Weights of a small transformer language model.
Architecture: RMSNorm before each block, rotary positions, no biases in attention or MLP, untied embeddings.
Each number is 128 + 32 x the weight over its row's rms, rounded and kept within 0 to 255. Layers, rows and columns count from 0. Numbers have three digits each. The size before them is the row's rms in percent of the matrix's.

# layer 9 attention value, 320x320, rms 0.0347, rows 12-63, columns 240-319
083:161180113149145140097151101125061133090112163101155123144136170101150132132120121184113176202133148162117168131112139152072129133094117125148092146135156084176129129152102116088173065073123149185149176076090147146163154138086086118142111153
080:159121078160095163174143125183134133144090149102090112101135158078097115101129150078093093085163127145134123137120117104117160147157100170149141125151116119133119123112129133091147160054146145141093096161114220111116098142109144120134098108
091:133129063137083134131150122109094171130111194114117144184147112139126135133082158098125154149128142191129112120146155111106095111135115170158165110081109051144138135199165108164086125105122165146136087165105147188108162141127065144130092146
088:117098139130149112117069158144126120113121105090119135149097167109172133164134138087102149177181144130083083156163173078170135146074145124141087092102108092050102124159138133154180116131102138114155111158148104137126087134147101136148114092
088:088139157163132086066168103046109094094161126097128133087132097116098185167130129144141146124116106069151111126141159127095122141143146127141080172141125130145066078170109122123088135168112125138148117126203102161151087149077144089120141104
077:109163141106189123084115130148088118104052142121128144112116099086174122150072087151088136176110126130099183129130144100106146080080131079138089117113122070144051143147129107143125126124109133135136157124106151196132155120123103087119028165
082:180092107138149151140191117145185126104105145096138124154138178101135126151132104163090130143128101191116210136103136071130117119089124164185152129034167131123137154169149110124144142111145141184121105116079191179124136135088144146100070122
086:123221137131090126080135148127027101121115173166156133081116040153075098086149136112142156137095130129096170177119128140123195184115127141154006095151145145159091149075096113138092090088123171122138171073129079098126191146101092127127137093
075:146145099142068114154104153135074113108139136139147112172143097181170115121138122179060092104132134106159157087177130117068109093113070111136119133095196130167098142168128107098061146107137101150155168066071071154115090106117124080104077171
092:147139104103084109097128094162131102126088155131106139133116112111228101115101144116121152188154163143130141156145131101154131110140179117152086115094142072134118153133193185155108079121118142148161127137162151117138126138182055131161066119
084:124162138144116125169128114127170193086151111119120154188154141087074120138116152102139151109149154130189164157146143107129112115128118149106195152128120151149125128186132105109158189142128119106109156098160168132153126108171130106133171143
084:119163135116114096092105110114134130049154143126148122100136177113148138178120170126137099162112149126147173090159161093107102097108124117127125112094133089174133106154110172122141137126116132153128056117131229127098130082143106112092134131
092:156127097097150135160084151086142202145097087118122144139119087115086083099120127079118108089111110069123154117145113136123104175104164125132098117094122171154048148195079082152085164136109134134114146134120031193122106073177097115147138110
087:134137135107112149142156164086134135135088125161112129147154122127107132076055102134142161123136133079093077122157095099136193188121123131146093099172103157079124147140111103101157190121096145090132110119160111134151112139128136174131203143
091:188103189100112140103127120167126133141100121128158122147108132141116143081091100113115131091134119152117202168102107155166182161122123154144172123111127180132109164107158135118159136161166135106152156121160120119108113118150129129120110183
098:114138140120077110140119097089177155152123149093137131121125150178177067154117155144098125083146188148165148109095100121133192109118123107151137135120187129109142167120105225110152119167130095145124121106168117137103118140201128134141150070
070:093145127152112188174114135123143128122087134118146070123107057110194104145163124143117126143106182103139179138135100117155121175122172117124098119097137125145098102132131181193121109133103141151104145077082147125131119137106092133138083121
096:143138125219115174139167138134116092147039122141101109106098103151146097051121056136100185149128100146086131161095124131145157150129108112175062112135098102069095134136167082161145136151105115124127103148139145139188115162098089128153107109
086:112102116127160094125079162150075120189109096136121098115133146147126115098098120149101137180138114124130111069083093089100162220118151146117176095111100148069165093069139146118087165125104081112133101119130126157116080117105136165166114134
083:103154146140158127155087098095129092126170103187120096170107144101230126110166147105114139191149126125154136121158161132095147164119123057128177141140140211073095071117112154104094047169093082104134146110187137208127069130193108127185090153
089:133080118133065117152063125155170106121148127145104084175148143139164099125117085171108110135167103161154138124146164032120094119142130117180086114090118144135160083147115167177120080104170064138184125088120088187080159149142124053146118096
084:139118154149150137144100147100101094091170123191107114112097160105133137176205154109095159153120126120164166175147112149087132117162115148101179146138190179108125106097206157158114063133093140081115138165125147087108085141063147108131134104
107:087076167132078112157139132107131120162160146116090125141136051088087115130182143148150093029138136134083111179087125129167158074168186172119074122127153121190189158115122135083103076116104127158097130164151087112096169118152068165172148201
092:098093168170146093116149106110186161129138139085148149129102089127111120106166112145128118095078113167154103140124154157119077097089109095157098082187112151122163154120091134192192167077120173185115155061107100080149185088130105098151165087
081:107124084131148110159156108166204138130133128121153097162139158147070154180155163144121141048109139143141134133145131164087074082173167123126101173067118113164150159201139093131142130092141156128079139112128133111114176082127165129092137138
089:180096111127053091102074152165083141160121132095157152068138197135175093117164099106105108114108109210129142091103155058158096148122100087127122124118159152150091121065171199152176127113155081147150103149111039055137120082175130133126054117
081:177131183112074121099111130081152146169120122127143156089144093136103067083122095108091121150069163110082219113100134133084127151134134108189080092107100124093141128093126099135135130149108108147167131063099089178142162121098069131136086091
099:120127123102128174155124171160155159109094126129142116146131080122196170146136108142119117110092135145098174148127137104158095097125119152130142136066146108118123142178145092179113130159072127130114145138080107092127147097123113136157098116
089:153151096152180158140053119157098120060136154102096127127124105111135116091176128133130149153140181161102100156124119077081052154142129177173076110082117092175118145100129127108115015102145138170120115100168078205119123101169110122127121154
082:127116103121089093091100179110205096116177126140143121103168196113131159169119174157169150122141084143096112091139145085110159151156113140086161134117183127080079113092135192113102046103144070120135101160129163105066106152159168096144167126
098:147150089156144156110152120135120168085188133115138134137103097085131143147142104060109195114128142163126105095141121127087073134134123117120145124122053122206203075171121104184133160157120148157113156134144036167153105125078106127112172109
098:132164181103178136102168159101092108146130094129145131137142092125084144120103095097153132087105119068120112105148144132124171171126112135147144151171084170122098165080116046126112181175134129062118142156179133109156162123126140110093177152
083:173147159171125140107123144151145088117112119108131129108130119118032142147142165103139154155119101144136129148143176118132177161093089104141078117070112167138102122149132111120153127106123113146148100116112149161156142125140116119161148084
090:085162122120153156040124134141150145061094121101133123117131158146167193175105125120105171175087148117166144110126172127104102064113088119120142119088132122149067042211132148133141089142130185129138086135106143158125129140083112142151112135
094:178148156145129110131135133095076194130116109150090148116099151141137137109077120064138196254112100147136157152122135157144080154112127071090139136131122132147137096143107071195146178174127146099135099124163143129137162174126120125100092097
098:143174104164106110098200142128146082135053076159129147099134098170071152120133065153087134112114109150094123046136149136099202158113131140210085106115155168108122098132136118142136186145133130134175091100084095104100074154081116143141141084
075:072106102095154141161107130165139145098194102140106103117127170147116107156151167110158134073118106090161161127115135160122089095133152121089178123137153150178079121180128137128084097106101128108157148218164136151098182146109171127137108147
084:121100083163104118115090143117205105142141080146131104159137134166156116160148111186118037144110097163174102079166113055134175113178123094126154111144098143074185088146096135120164102091108110154106124163131050109100106155209140101133144122
087:128156074147124138129130099109162143101117118106105142151126158094140154134028084140131116182142178156158112144116117086155120170109167121138152139067139099098141146167103115139158109098137120150132072138127171162122143128183096136096151150
085:134159105140144127111073167188200085172145064146169144092135169173121116125158167103099093095101097134149127062146150123127098141120111102142091172121173147128101143130098153193134133114167149135134167110086072164169153089152196121072098088
083:168141158121107116123138105129059140176157154133142117104118160093157099121107156131223131121092150125104166183037114132158204125149180108110175121169137113100142123113116103100164138164135105114144144143099215118131188140190130142108096182
084:120161110134140152153103133140110107128154117155153144079148184112120080121132117170181060146138100092150092125141142094114156183116079102101216125190121146074152127147141129153146103140109106099118087071130099168136103152244134095149108153
096:160156150136114116115131131127136135144099115136116092151125129178125127113072093104155155154149120177148126079119153121153143137157121160131223107060135142131152089139136050061063108142134150145122079095075195152088110130076159126133094133
086:124043179127116088154112169094085181116108153129113161180163098164089142099134152116186145094138155074079092146128116118099099150109138161133141100151135065137134157117146062171029150173081100083124134159157146128104097124167125119133101138
095:096060099147127120188092141098167137141133161147065134149096070098115095117137166128116143092113112162152132181116085159135143126147175110180126133155108125145180088206090145159114186167127117120144105157133084140191126145192143130129190112
088:163105161156132101113124130128109139134134101170117128078136194128141116149160116073111126207153155180137158117111128065108174147156198109153128164109160099165142066190172191089073062170109154143143106130155149188136100130114127154144090066
084:131131100145163135084144103141139137159149136109137155119140088167076151103157108093093116180127149150061136147110123126108085084100104132154078117138153122188054137094131122160122157136173172181088187123107134196143180052055168116109014161
090:098147152117073161183142085160104103147208140099134149163143123071081138122166176127201125020112152147150090127094139173122123120188126190121082131129131146192176111117115141074105049080120112130106118158161111137080109124183147142178188184
095:124117093165104126165086148160099144077114154067124127203158104137170133067122129181136121114133103167058118153074111110129122145132176162151049133075171150125150140123125107056170020118081127117130122097120075102172104121158067119170121167
079:132125096124118125120166107119181102080125112141162105131144128121069168127071087100108145207130130166122135075135149187117165114126125107072178106120092133108157136149094095070194167086094152125102159103137207122113115163079145149131116091
088:155117153146200123143132122140066157152166118127111116133106107124192138095073150119122109131152122103062102169057069121155127135101145123101143137128120099088146135168102088117096135128117117133090173167132038117183133100128148114148127146
090:114168119151140134127119117153104103085107120106140131108102153110177160137130141092131127153084068084139130123200192152086066112126114087086149114128112119143148075194119090185092149130113123130106151090070104146106136124123123082125081149
# layer 9 attention output (transposed), 320x320, rms 0.0323, rows 12-63, columns 240-319
076:088088140135131112145169185154111137155128162116115188130143129183123117122162129114159148131091165162141154151077104130088143110169149126111120148091045109138164175159182132147084216153091146093043060169173086103123082142138090107133140127
070:146144129128166194116195140134162101094166149179174156113151098101138172083060120140138146145139131127139111118120122135101110102039131113081146080074109047167101162162150142160097099155152144137161168132072151132147130094150088109122150114
091:142136134101171128147137171120162128111128125119166122112115129103161170205127140095134112130102136117141116166098113119109075127169114103094106136122102097156200177138148152149106155130115086089057175148121146056133132124122119099086090062
083:128208120119120194170127082122157120142087123128136054145097126108139117128199080093117120087143115111142123219118040115144089101147103098191068119139185142122113176103119124110121126146137112127108098142138146108162169126114130089104106092
078:103168109136096142138160132138126170095105085135091112146140143144094087097102126136155089113096143086138129106120096113113121165144138116124157164186146179083149065106144086148160165149116100143162075116122063137092096130150166154121138097
074:109128057133161138129176148111163132121111153129147149145042098153103125136196095127153103147087091155141068102103162101091063101115148090135122138152116120152158138107100104172170134110072130138089122137081109056097131095168116134115152130
078:098092116110141066166082165101130092145129141096133117120165109107148167134100146146209137177159165115167092103119126103116088099144143136135125105138086057164166149127115201173131127081133163089077179135145097072120137146116100070153145123
080:122152098147173136102147140125182133121064143132123181135082179186097094193173095115124097108118129130120160112125163110114086082105133093152169154152081075063099158119131072156118160153102113140116105134109142140086123119119131146123102111
066:135087108085182112110104121111094157122148099119151167130138110112157132117148212130151126167129158162139098117119166121109159106101176121104163106125121115133113112131073169157154107154132217175114122159113188104090071115151063163138132154
089:147147159109184136095139136144120139108118178110177161118102080157087131167181150069090125128153141120090106117151051116151044183151122117143131147168079129134118190147108103140128167182139121076088108125104170066114158142125142146121161161
086:138097158116098172165168119116081139129142177100103075105184097098169181130097127127116156136125120108162188130143083127129116176171139126080100106114107115126175156125157161159118156101153083128093120115141114138175090164117130084108053078
086:111138127143125171149162108200165163128165161143132032144096115134155126113096107103132123078133116115131126138120084109133109199108114157111131100135173137108131127147121026162163192145168091138131122151105121151156083150116161089131128118
087:143147121104141137139126152080130104102132045119117171143107158137102139175185114121108140147140056144098112154193144144108124034113099063097139099168095126173135156113136176139146079120101154159125109117116127067122116081137126119088070104
070:140148134138114142108107132125166130130083117120171090117255163159146087084139097128115121131129127159113125116127175148161129071094106123255146076129165104076058097113144168126141144120084141141117154131096138171149131103123131139110096127
086:158202137095167162121094091139119156123088184167122192119141139096086106111200090133041124165126197165154082111146141114129067120150151133108133140148106118083107075157090125133135152144115171124147127124109189170085152148130091144147097109
094:165141124098177170071105094200149158120106169143180091171059130140113096046139146128118130172143131132080041145162114094129090208114122140170167119126097175145092104163057041144127184145176117126204072128101207127145128096109108103133137192
068:177133105125166130116173183098136135141108108159117174104098163126130128136190166097114133143134090145109051129134147154070121052094094064115171159145106141231119129176120116180130141112154149162127093141115125062107129104177124114167114105
104:129102085116143113100111154069174084130075080118145128116094162155112163175213103102175112161114127139113117135087167133141117074093134055179121164122104122163123199120165162151105118115112143125104136127097124100110171092145154107103129084
082:130178163087103136105122143188172138152136142157154163127127085162188104112136076175104113108113161072148103167121158139145142100100128145162085108139186184116075107140130158076147074162165178104182134138131199157109131173102101138110165145
082:111147142125075161078146085148117142111072126118150188110156095161102110134194156112111153102132197148109127129119015132131138151154121092223120134134122124115116092161134185107135149183124141122159042125179126095106098100149144142085167192
085:131110104084159123117158147129103162130079107140175111111078107156097145152196179074078155203090205114119100092126087149123123103139125096195120150128082077096132136180121129122129175133130165093080094160125176090104148115121086172096087164
081:128138134133102148105134090162134139093113153117097074100111126120092123118131135103146092123142137140076185124126177135158136215070115112217180178151131165140116087151084052164159163150168091199198084090166110116130093130140163130195175154
110:151183167144144125104153176133040145132142126129125233094168119155117119140049183131145143181161144095132099114145135137103135098175098148090131122152097121135145120106127151082101159158118128083145112121146154066111123149126134180124157133
093:119086092098097119170119107100129117166142144102109052158099134107157168149057133122165142129126083148134190150134094108127145134141114109117103121099106077147143188093171093112087149076146070107076124124139094101178119139094170079092064081
077:146062107138082118164125201062059139114153106086105159078160155099132182172034190128162137236150110135111086133117159132094143077158118116061128084125079064176173148114151203119105139107156150101105170110126108074114126114128108127124129126
083:132160087076158138113110102170174121181132174146175080209086090148138043096171188117180148067133113100175099178148080119146169132060131142196149084110119144102119156134076063102143106072159179135088110141145178145154130136101113112130124160
087:108083079138160094095117106094183114128078091114139139142065174175115127153203071111160138155150104157121089107118171075146123098102149070176157170149116127133126150114078125155121092084103140128126109093134127098119144091151144084122139160
090:156108142148158148161151120093118069157187121114082100129099115126101154103130152071190146179171108164126165131126130132123099069179145130067132151046127123164122187183172124197128112095135177155083135122137181095116091112098120089179137105
093:129096114119142116110141131099098122114099101126155202091131093122084157145175161102179173176160112114141151077111071151089143090150141126124125163139068080115159144182130156121095121104122179099091123165158199077099112126130098149134179211
087:113150126158158172128137093179117190117139134156150104158110116108131067077135157102083126117128187108128053102162109166109117163070136177172134133139125153112087049155072049118160210171108178162168124166141118184091122120120093188134173157
093:092086124144073089172138143090101069156117089104120118124213181099068149149149115130186141122100081114180209117134108152127190096155118095074141137139116111113154138108116138143109106090155132123094133150177135125152110086141149124128134137
099:139126118150096122137077061094184096112113103147090163082149185131110097132119065146097098121163130147127152104150150091120108117147162118119128123155206120067115076101067166117150098148086120153147141077128072188086118106118140130142124124
077:120113092150112126148120084098186127134055093126139100133129193117104093142213083127146108100119100141139156129153118087114088089168156103077161168193117083025115133118100132144131142120092092117116175143178076106141153088103168118133106149
088:131151097091155137167128097150157125129104121132141072166126160080093140128244116119127099102123132132109107174146098139117087180111133131097126153174107180148127096156139109173183182127109084179099171155128078122139121130167140093105087112
102:142134133124104131136149116135151082132107175113131047120091130132139155163143043157123094081122120164131237163097134094193138176151111092152116120138138166141155169092181135148137089137156061123110156099127070137177140140123154070117092084
105:104096069107148118101098132064188116117098067121142148129110191143120138138170132126168104158082133134103056133106189134122129059080149067134174152136081118120088148118125121179126130087100152144115149154077148112115176069131148126115131090
071:163164129127085119170117139107097132116141097159143109120170151122139168146078169123118098174140158117105073204150121155100142134165088155124104105119150105170145108140139167123136147166135104112127116074143102132119115169122156145125165104
079:073165098129151164094183097155098176119112129118154064178078120136059139045154162139128184075088170105107142113130102142173156119080143128150143140082176126114100087134094117130114138135168179166117086181126156152095144058159085207109112203
081:081164161099163130174144139144132134097121159133171078109139127123132124159230105118056148118075122108121123102173098149104080129125087120134064136130097139174162099122144148125123158155107112098052187194116089087118180133148110143104106107
076:127049084112062116166095077079169152147080136140103103115127147137104119094117117134173132152138140129131118125145107125094125100191159108093141137095130130042160089159091142089169064020145165105098140130180134139124139079128109074142099209
083:115161193148152144124133127198115129106138204157106119125110093134161060133090077158088125120163155168126129132133164104172110212136124184151125129157149162145125130113082109129133137173129087113193141108151082150138112203123127146184152120
076:111099088108117126118092089101131138079158154148127161161099064087184105105147171195111155078114151162118087090144094232108170134094162132138110139117144135147116085093107226117116069141078128165131124201131136154098125123149119163112162183
097:120111130103136095119104079141138116099093125123156101103150184139114169160255086169090096128061191131138133108102169125156050077099166076103119173166171153065142080158123211144148141155128125163161225147145135139102155144142135144128093142
074:130170139121148142165132156097103126103168130129072161068087099129145183159029118120102126177077104137124172147128114150104152115159157090181077124102170176131117176129159158115100080170133149120102094115091175131137131142111109152109186055
090:079138170126108109114168169107112100154153130110161109121119117115123126112038144172181167159164088088117165099153116130164179153162084120163117120116102124181107152084190136162112103082147102080143092096139120077121127132102141123115127132
086:115159103125110119088167135184152113169070131152173142151131139166072087102158141163182113113167144116144105184152097145140114129156126150148179179166106217080114126165102111146164133150181150086172072122135153131103150137129098124159226218
070:115088083167084104136155155079108161145117101134090179109084119142117188163146115101185131102132090115168133117099162110087139080139144119070159139100094115119219149165106091092140068073135152123121110093127141096127143103137118120140194128
100:140140151155128130109144169129050162098154098135128228091194125123113130131067184118114142177157166099127108091140122162088154080173114160071144124140093075092138078130102160075119191159109151115161100135161147083117112153123138172126144165
093:118125162128151113101140139103047113161131118111123205094159119139088134139139165147146178186164150136143127109104139163123154041170136122156129148109045109142144159140184206135080144120111177082100115147139190120075133152103101167128182168
078:096134115145093134132120099136138181108140101108124052109095229121135173125169087136106075101094149115099056163067181104142134098085142111083130153126178103123125091075145145132131180177117098140141132170101059165130177081158161103120095130
090:109178181144103111138113150151076110155117109120097211122198089129082096117122111153101176085153152122140234101165138167128154089191108167118090119132141151157144123098153185083141088130110155105164105107171124156121117175138088176129158142
092:125081092127123148221125135070127123158158078079082101131118131114161142165125135125164138129097106183141132175086100161066151080149134080098092140098091083159146169115168208139157138124096131132041174162129074072164093118125138106114106033
# layer 9 attention query, 320x320, rms 0.0443, rows 64-98, columns 240-319
121:164093155154094142109107154164177063101121176133129163128187192145138113097190073122114120131174085145086151152153141116117157140080111109157150078151084138102053179095167130140151101171077194103105098049122143147125117129145189099097148175
101:086143136089171121137138048136101138129097135114152173161093070122156139134130108116104094141086142122154134132145095070105077176172120157168123157170172101121125111146129128173093155098134068114153149163132121107128152129146073097146156075
088:179142068196079161177116180135110134141109108132115079146189194154139057086122155137184137110195114147060128175111138161151171117095111080104137086104113174122115163139114103121143100150099165124103142088112115165141119187146117165154080202
098:136077153147086139109132152178167096092127210146136150119175194163149121108186103150113133115125131131114130179156155130101123142146100113173150089125083085150114167092130129115139124194076192140082106085120134157105141082114180125101127140
086:139129077169117122108119208152133112126142152113125073139188128172093095096090129136131114093147119146082157130127148162117141108103065110167144072093129142112090151151142095156144106125087183145153101111107127161154146143103121115095078150
095:118156136112100148109119145158142119136111168094128165170112162130148134085164100095135121138160127109057140141158118124120069182147151146164090112182106072174068210067144151111111144138120150140099126112127118111147180076050146136096109154
086:183112091190065159157127188183141136132076141127120062144181097123141080104116123101152119101126055169079151141115137174132176073105122124148122099131115156110102117162096152104155121158120148136118158096110145100135103161135144122171038184
092:125135131178094177114103131172167139068092165146141155131169159129161113110170100105143159110152119109056108150103139127136104160118120117175142073135065091158085152120124147108128174162039149150095109099150133129124131102109155169109113167
086:158095090147109135159114135159131172102103114081101098109126115097151110153108107111073111169131122149176103113130138114141157101106151123110166112180146215119140050167092073129163122136171061118181132109154143094114067159160149139152110112
090:108072101165099122113134164149134107113109165155163044116165130145128114110105114120144102150210107160122142145135146168144188077090107069170179056095094132099108101195125162137121104189102196140144116103111110140134115146137146137149075193
081:125137157064110145129080108096095152092152122116120201153098208097114184161155123095190125146085198105171118136139110102148095168174147104136076203157127087190137152084159110122093168109097119165135118146158134121145177132070102121128164119
101:124119108074104092122134074076114155096126112142107094174113136088135202180102191130146088084104156119214106128120152136116166123151123132067161166135107151130191113158141109098117145131184098126148174116108162154094077143117099164164134097
081:110133153092159146072082112113159103143121142167139203084108132096093181110180132112147131131125158091145086127158131166082068150164122135107084142102128115145101129098149147117124145128120148182074095143124113102103133105093174112110140124
096:149143159090207175136077060154088143125118120120109164140132125084140175160138097080115148140102188112127121092110104086068106146156127158123103157132139126206159120076098117095171142080125084134123110142173120073140134089121122137137170119
078:140092088183093140168158175188156103164088097126111063127141094150151062127112139120135113116156072165123100130112163157120175123068146094190144085104107137036127138196106151139143086116110142104142137113149102163138078181207083118147099155
105:130159175123106174122090120126148111148102166142150164078154133170104080044162102107121125115165128137052154146104136117131067129109122100185077098171135101154113106071151167055139101137083144142116115096132099126142130123137164116146136140
077:128151159113167144097115126150107104103160152162139190122073185112090156134150102138147097139122170095122112113146096117134080139164136153125079159105174129175145118092164124105111162114176113118122154166164111084091120121064156113085131096
085:125177129103141097127139088111104162099115118149113139187057148076136182118102195151139111072052175114171107135164101075118105147182159195085135193162140130108135044112112076173093155109171060118132122109117165109098114101119125149152138084
110:092137077134184109116132147139115130076131080164127121171112118104171139163111180143162104133142183104180149144159123151136139125123180190092174173124074147122120126175136044171097158067141150105156129103143149149114126138153123116100135103
085:160100121142092119134133163151183119089077110085104054143150127175163083123114102125163109114132068141111131139122205159115189075117101112117146094131118160057188142143114090159130080194116142106149152130095178146103112175142095136168096103
085:155142096159077146151117177150156098141080140111107108159135132187137118196113080144119095099145087103136100137157144115158148131125107108170115132124166135065108158186135133179154086099115153072102115145137098129137091187160097136164120153
097:135145160172113183091103136160161117175137165179123079090190136202126109066133096122136157145148099145064059137138130133163133090123145087145061070100144073123087158110161127157119116177104163113111099148113126092144104146122158169131093180
104:103134166099170104123104095110113113146126119119131178124081124087073157140105116139110128079128167083147102085127067082121072153153160177125117171140162129176105094100091111122086121015175073148140093114168112098118147116150109094078156143
087:154134126153108177163150133178161174141093142123160126159145141136168091153130103133138107098132090076089107160129162108149155155105132110151123127134103132083158183190108097162173092163129171109100163144096128128176128164222078141161095094
076:087105179074129112101111084126097081145200124116151154098086166056079157122147160113131114134111188076140137103097068130126107120157124137119118141149159121182127098061126141086111155092148084157133162105118117109133149117090202144059134151
093:112174072183166082129096089137121167130110103124143119112097141123134172162119119151095141123117158128164139093140126155146123147131145155130157155144096125200147119167116090144089125073175121116125145104182127157131122090149114143092134126
088:100139132121164097178100100115098146150119165116143146130075179091077195143124110180101123122109136104162147138132113128114113147132148175125146158114165107139153088132086163075137136081161043115167105127144144120135136118159143070096137140
088:105170110172124109158103107160125145173075125112169117201119091178171097103109113122082147106171092167117125170097135114178157142084126137138206129148086113117151102171119098130125109094117122084141087120099118213135119122198094161139112118
085:198112142186129150104155162140171154059095125110108074090144125193172104166175137122151140165151071114082158152146129109155125127126129105135138072146116139094102157190073127200137146151106161104145107148096125098125077138128098099164127091
096:107055167149112126100122079121152089106130186150131108106105148169213077111181083118098123125128076094171097205122159153136079158150121132143153100136129111101157168153135135115161099190089208096132114088115227122103085105133130112128089113
108:120157120135113107178141180141099094112149113162131146149073143064124094171071154163153127087065145144171099062127096096074158129162193156075132193166116092137138126114122094077092106095183102163152163104145180140077110132146088083123093100
074:175131113114112159153223151110137092165113142116113111180163104125169150125131123144186165122156161141125086168137172108155138162128126059141066168178155114100145190150111080122164097163161122105090154135116087162137145176153122072167113062
099:094143088150193119108136037149070183120144105126110120166128093125095149131116128129034097129113095161066126116138104102163199099159092172153101092081140155189124075044070119128075126115136110110160136148143096033114143108090124129107167142
092:106151107106086121181153130145121186151082122120125093160110142169110105107123142127121095107120111121151096155096174115144136111173125153108118083149126124113151068125134146115120096173108098083164026131093176092164114132113142096129106172
104:191158151147101172103104109120170085081091127173108128104091135165148113107153119116127134073096107116112116140123162143079076161138057119137173102191181126111141124160176190162182066116109174122136129118108121149137110102106125136140117115
# layer 9 attention key, 320x320, rms 0.0433, rows 64-97, columns 240-319
130:139180151096113175142098158190153100174126181142130117081162161145129110072150045096171137117134142161168119099129126127151128073076124074129099104079086135100112170155111175125224133123096154152126078103087089145140118142157127161128128181
095:109081130136123107134158090137186095140116154178119152081121148141087143127142137147099168096111114094057231187158122086103118176105144142160167098140154143105102132151122161134119116175139109073143137106168111151110124128147156067092127111
090:144154150148115112047116135098141098189149088129100121166139173091119129111128127116175069134173165151200086102112139113129150076106105116064156139118103091141126113158126099101133130051147108228147073124073155088146113125119099188119143093
093:180147111126144160156091159199140097177124134132146121123178163138120107108126096075179130117162112166092146160144103136153114098103115099101120101112115204123102164157125127156170133137085148111105117119110094124136115167173106145133147168
083:148130136125102208136121115062109119155148095120106139114143130119179116109139107134151137151119121139192077123093159144147173082137143105117138136103077158096124122175165108102156125121108120177119081104145112060118075153167093171171184105
090:185151107104121141104085166195158080130119188119135118089171143158108114123131089133138113144126126159123131128096108135142122093050078058147130076087086145092063134161127162165198120153090124116133147081091072147111154165165146091125122135
093:141153158144157102108123140104117128185128088147126112088132185179080146122109155163146088143170165077210091113121157088102089078117130086114137148111137164115124115117127142094173146103148087127147114129119155127103145144165132139109164081
081:188171155140131166125154166178129074126099149121117064134192178198114089108139134087144148159156086159109146120155161129164115111092097068148129079112101208179114109122168164150170139152113152114119120127095102141134138146157144157184111112
085:081130111123144128114161080051130173191123127109123138081064144102091173080138159163124124128138141108159141138120139107093120151170142162153078157105155083190172156118096097103106169117185115138166097149131153123142135109102152133106185075
080:166142172161155198145085195151111096109143104069119123130144140157155072100121096098119125139188120122100082156149128148158162093131097124084121082075146190127116097115159171147184129106143128113064089094138090147122123141159129201180166127
084:082140133126084085157139115091168114149114141070102149153079078154097117149109084103071156155081152153060192150149127182078115158120150106134140123152107111141130129098089104174158117149144176124123141173144123118156140129099122105099034159
086:097050200124152102183105117121117157135182125115116172132063108093140124180152125158121162087135128131135100139114113139144073151156205179126107189124140050174166151122096073108089107127146146094179120146178143104100183101077120123057144129
107:132095114109116101170206112134155119105109115113089102117153137169162146151085074051074171157084119168080194164171078159162106098101149133104119103142154175067139108123123183124146155185164088042168162109158130115115082131116220094121024147
072:067153066114088087135150107053105125107152134159133162049024110116101139126133179140108144144106140159140146115131105124128141136110189175134127172139169048094132167140137129159071138103176157143139065097185139120137135138103149091071108146
082:181112165141167155090116149142110115085085134130134126128181165173123164090145079144154119163124102116116117156109179166112149087136076079112145150108085151149103060128085160110194133102137095167147156111069134149117124175139166160130142104
077:127190066143121123089172180152095103171085153060130113145168121141129119105152107127118120149150119179126161084128162125082150141094129130173160126135132166156144132074138150117151147128090149171086086168108060112199107148153145145122111146
077:091131153097129075143102107219113140169134144124092172149079124138077163195135165122133165102088170123144157122091136157136096116150161106137210159168139065152127123105125173120121107123108086088137136100137141107122167146154119094067139132
071:093098173125140105146055142121080167133112128093145149119034143100129125148158134124124146103121165093127147112103147097176090132156180092136125155106172100198191157149081100133136132101132109081149115174143168086057145087158114153081164147
088:140109175153115127182072113093156127126102131163115154130098086145104135178126108116105129083093095110174115161148142108104124095178127140101099163137141113117113092142087123148140093127179080126115130144131132111101128097100102132091127141
087:205087115156114166106152126075100133127135086120126106103192151161113133147131117154166127148131112118191147135170158090152125125106134109115151128105064200140112106130159135125126161126134126144141210105100125144142110139122146153196136095
095:166114107118198112095120145082093117132141112123189133155148156104163132101203129108141121142218141149192113102124187092090180133116082123131170146101042144156067116145100092111185126079100112183161165131125126151145141182152123149163161057
075:162073106149160135071148179141162122052111142100139125149190140172108134152105190109127097160155103158137142167145165143092141126109038113088184100165127198089118062174145129133149110138078163169153129128164103169153131135128160140181133113
075:105161116105097081137077095091098138109147174148077135113005132110137187150111151122118195121106126095114140126161097112089101161143160157150088199159180130139136169168115153112157092123154114107175087129144121099134093128084117094086122136
109:149127130145128140077082132064075096138092083152152119163124156169104112135135107123117092124160144109129132091161175044120117127104095168125125125077053152200073094133065108155157132017086131179117150135103121146146147146091124150141164123
078:082115108106123096119070117170111218133133160153067143108018104140098151144102148140095104105038144135133150135154127144126071121151160181175090146118187108147144140161107120132117123121139139078135095158163094100112142073168116129111112137
078:123133193087110155149083152119125171098126152133066125177043106147175151124062144157136077043089142102138098117148122128152148090159120168146076171065119135139123133106061150172153106060114150111107118156126116079139162139099096121094136184
075:092120151103110090168072069150087142100156140164114158120018120133144136125181039151116173129115203090153107114149128098100113136204150128168101176097129123164159155101064101153130113107142141107151104161142096150091134118123093098089116123
103:158175148133109144143146154105153122159089139133168116196186208116106193114177086164121097105202134101116112112130140043144122118146104132150129104100086133150106136121073126121136139091160100188095119138101094088206129138129105125152178131
083:151127102199137169093130133115118084132081118145146103148250152167157088070141160132164126142149094167130132190092161160127157138085099119129161130157138141081128134108182131088115174174090170160137171077128134126160108142132134133179125123
093:114125157163167157106132159120131185148103113184140126173132158230110137186125108131111170124100117184125162139128153100100095088107157188118133122129101187074168121151132085127106090148107081122119185119108067118125124109088189127127129128
076:095144141121089077146094105090114167142147112171049137107091117116073167178091113159093136168120145079148104181138136094149108153143147162098138179126088154167145147145063090140145103083171078095135065098090132119075157129113134165093102109
092:135080082136140128063105177168141124158102119062175113131218127133147089109186133103144099140179078142119135133084147143169193108068115089114170078127114114119128128118165133105111203174066162161092183109119160139158144108162109135164132113
078:105102138066127096127071113119117102067159163083066157100065128158108139109121152176152121170134174124171065136110157138123122097150103139130135131122132119142125165087164103133186091064182153094136074117139147135137160097131147131123103158
103:191149165159119156125143083113132100132137143145140151121201135128167084143140116179170158109139160147110118151174109066135070102101097094151153060158135126156147122135147163106115112152147179126068151119076099158100185156131147171129119140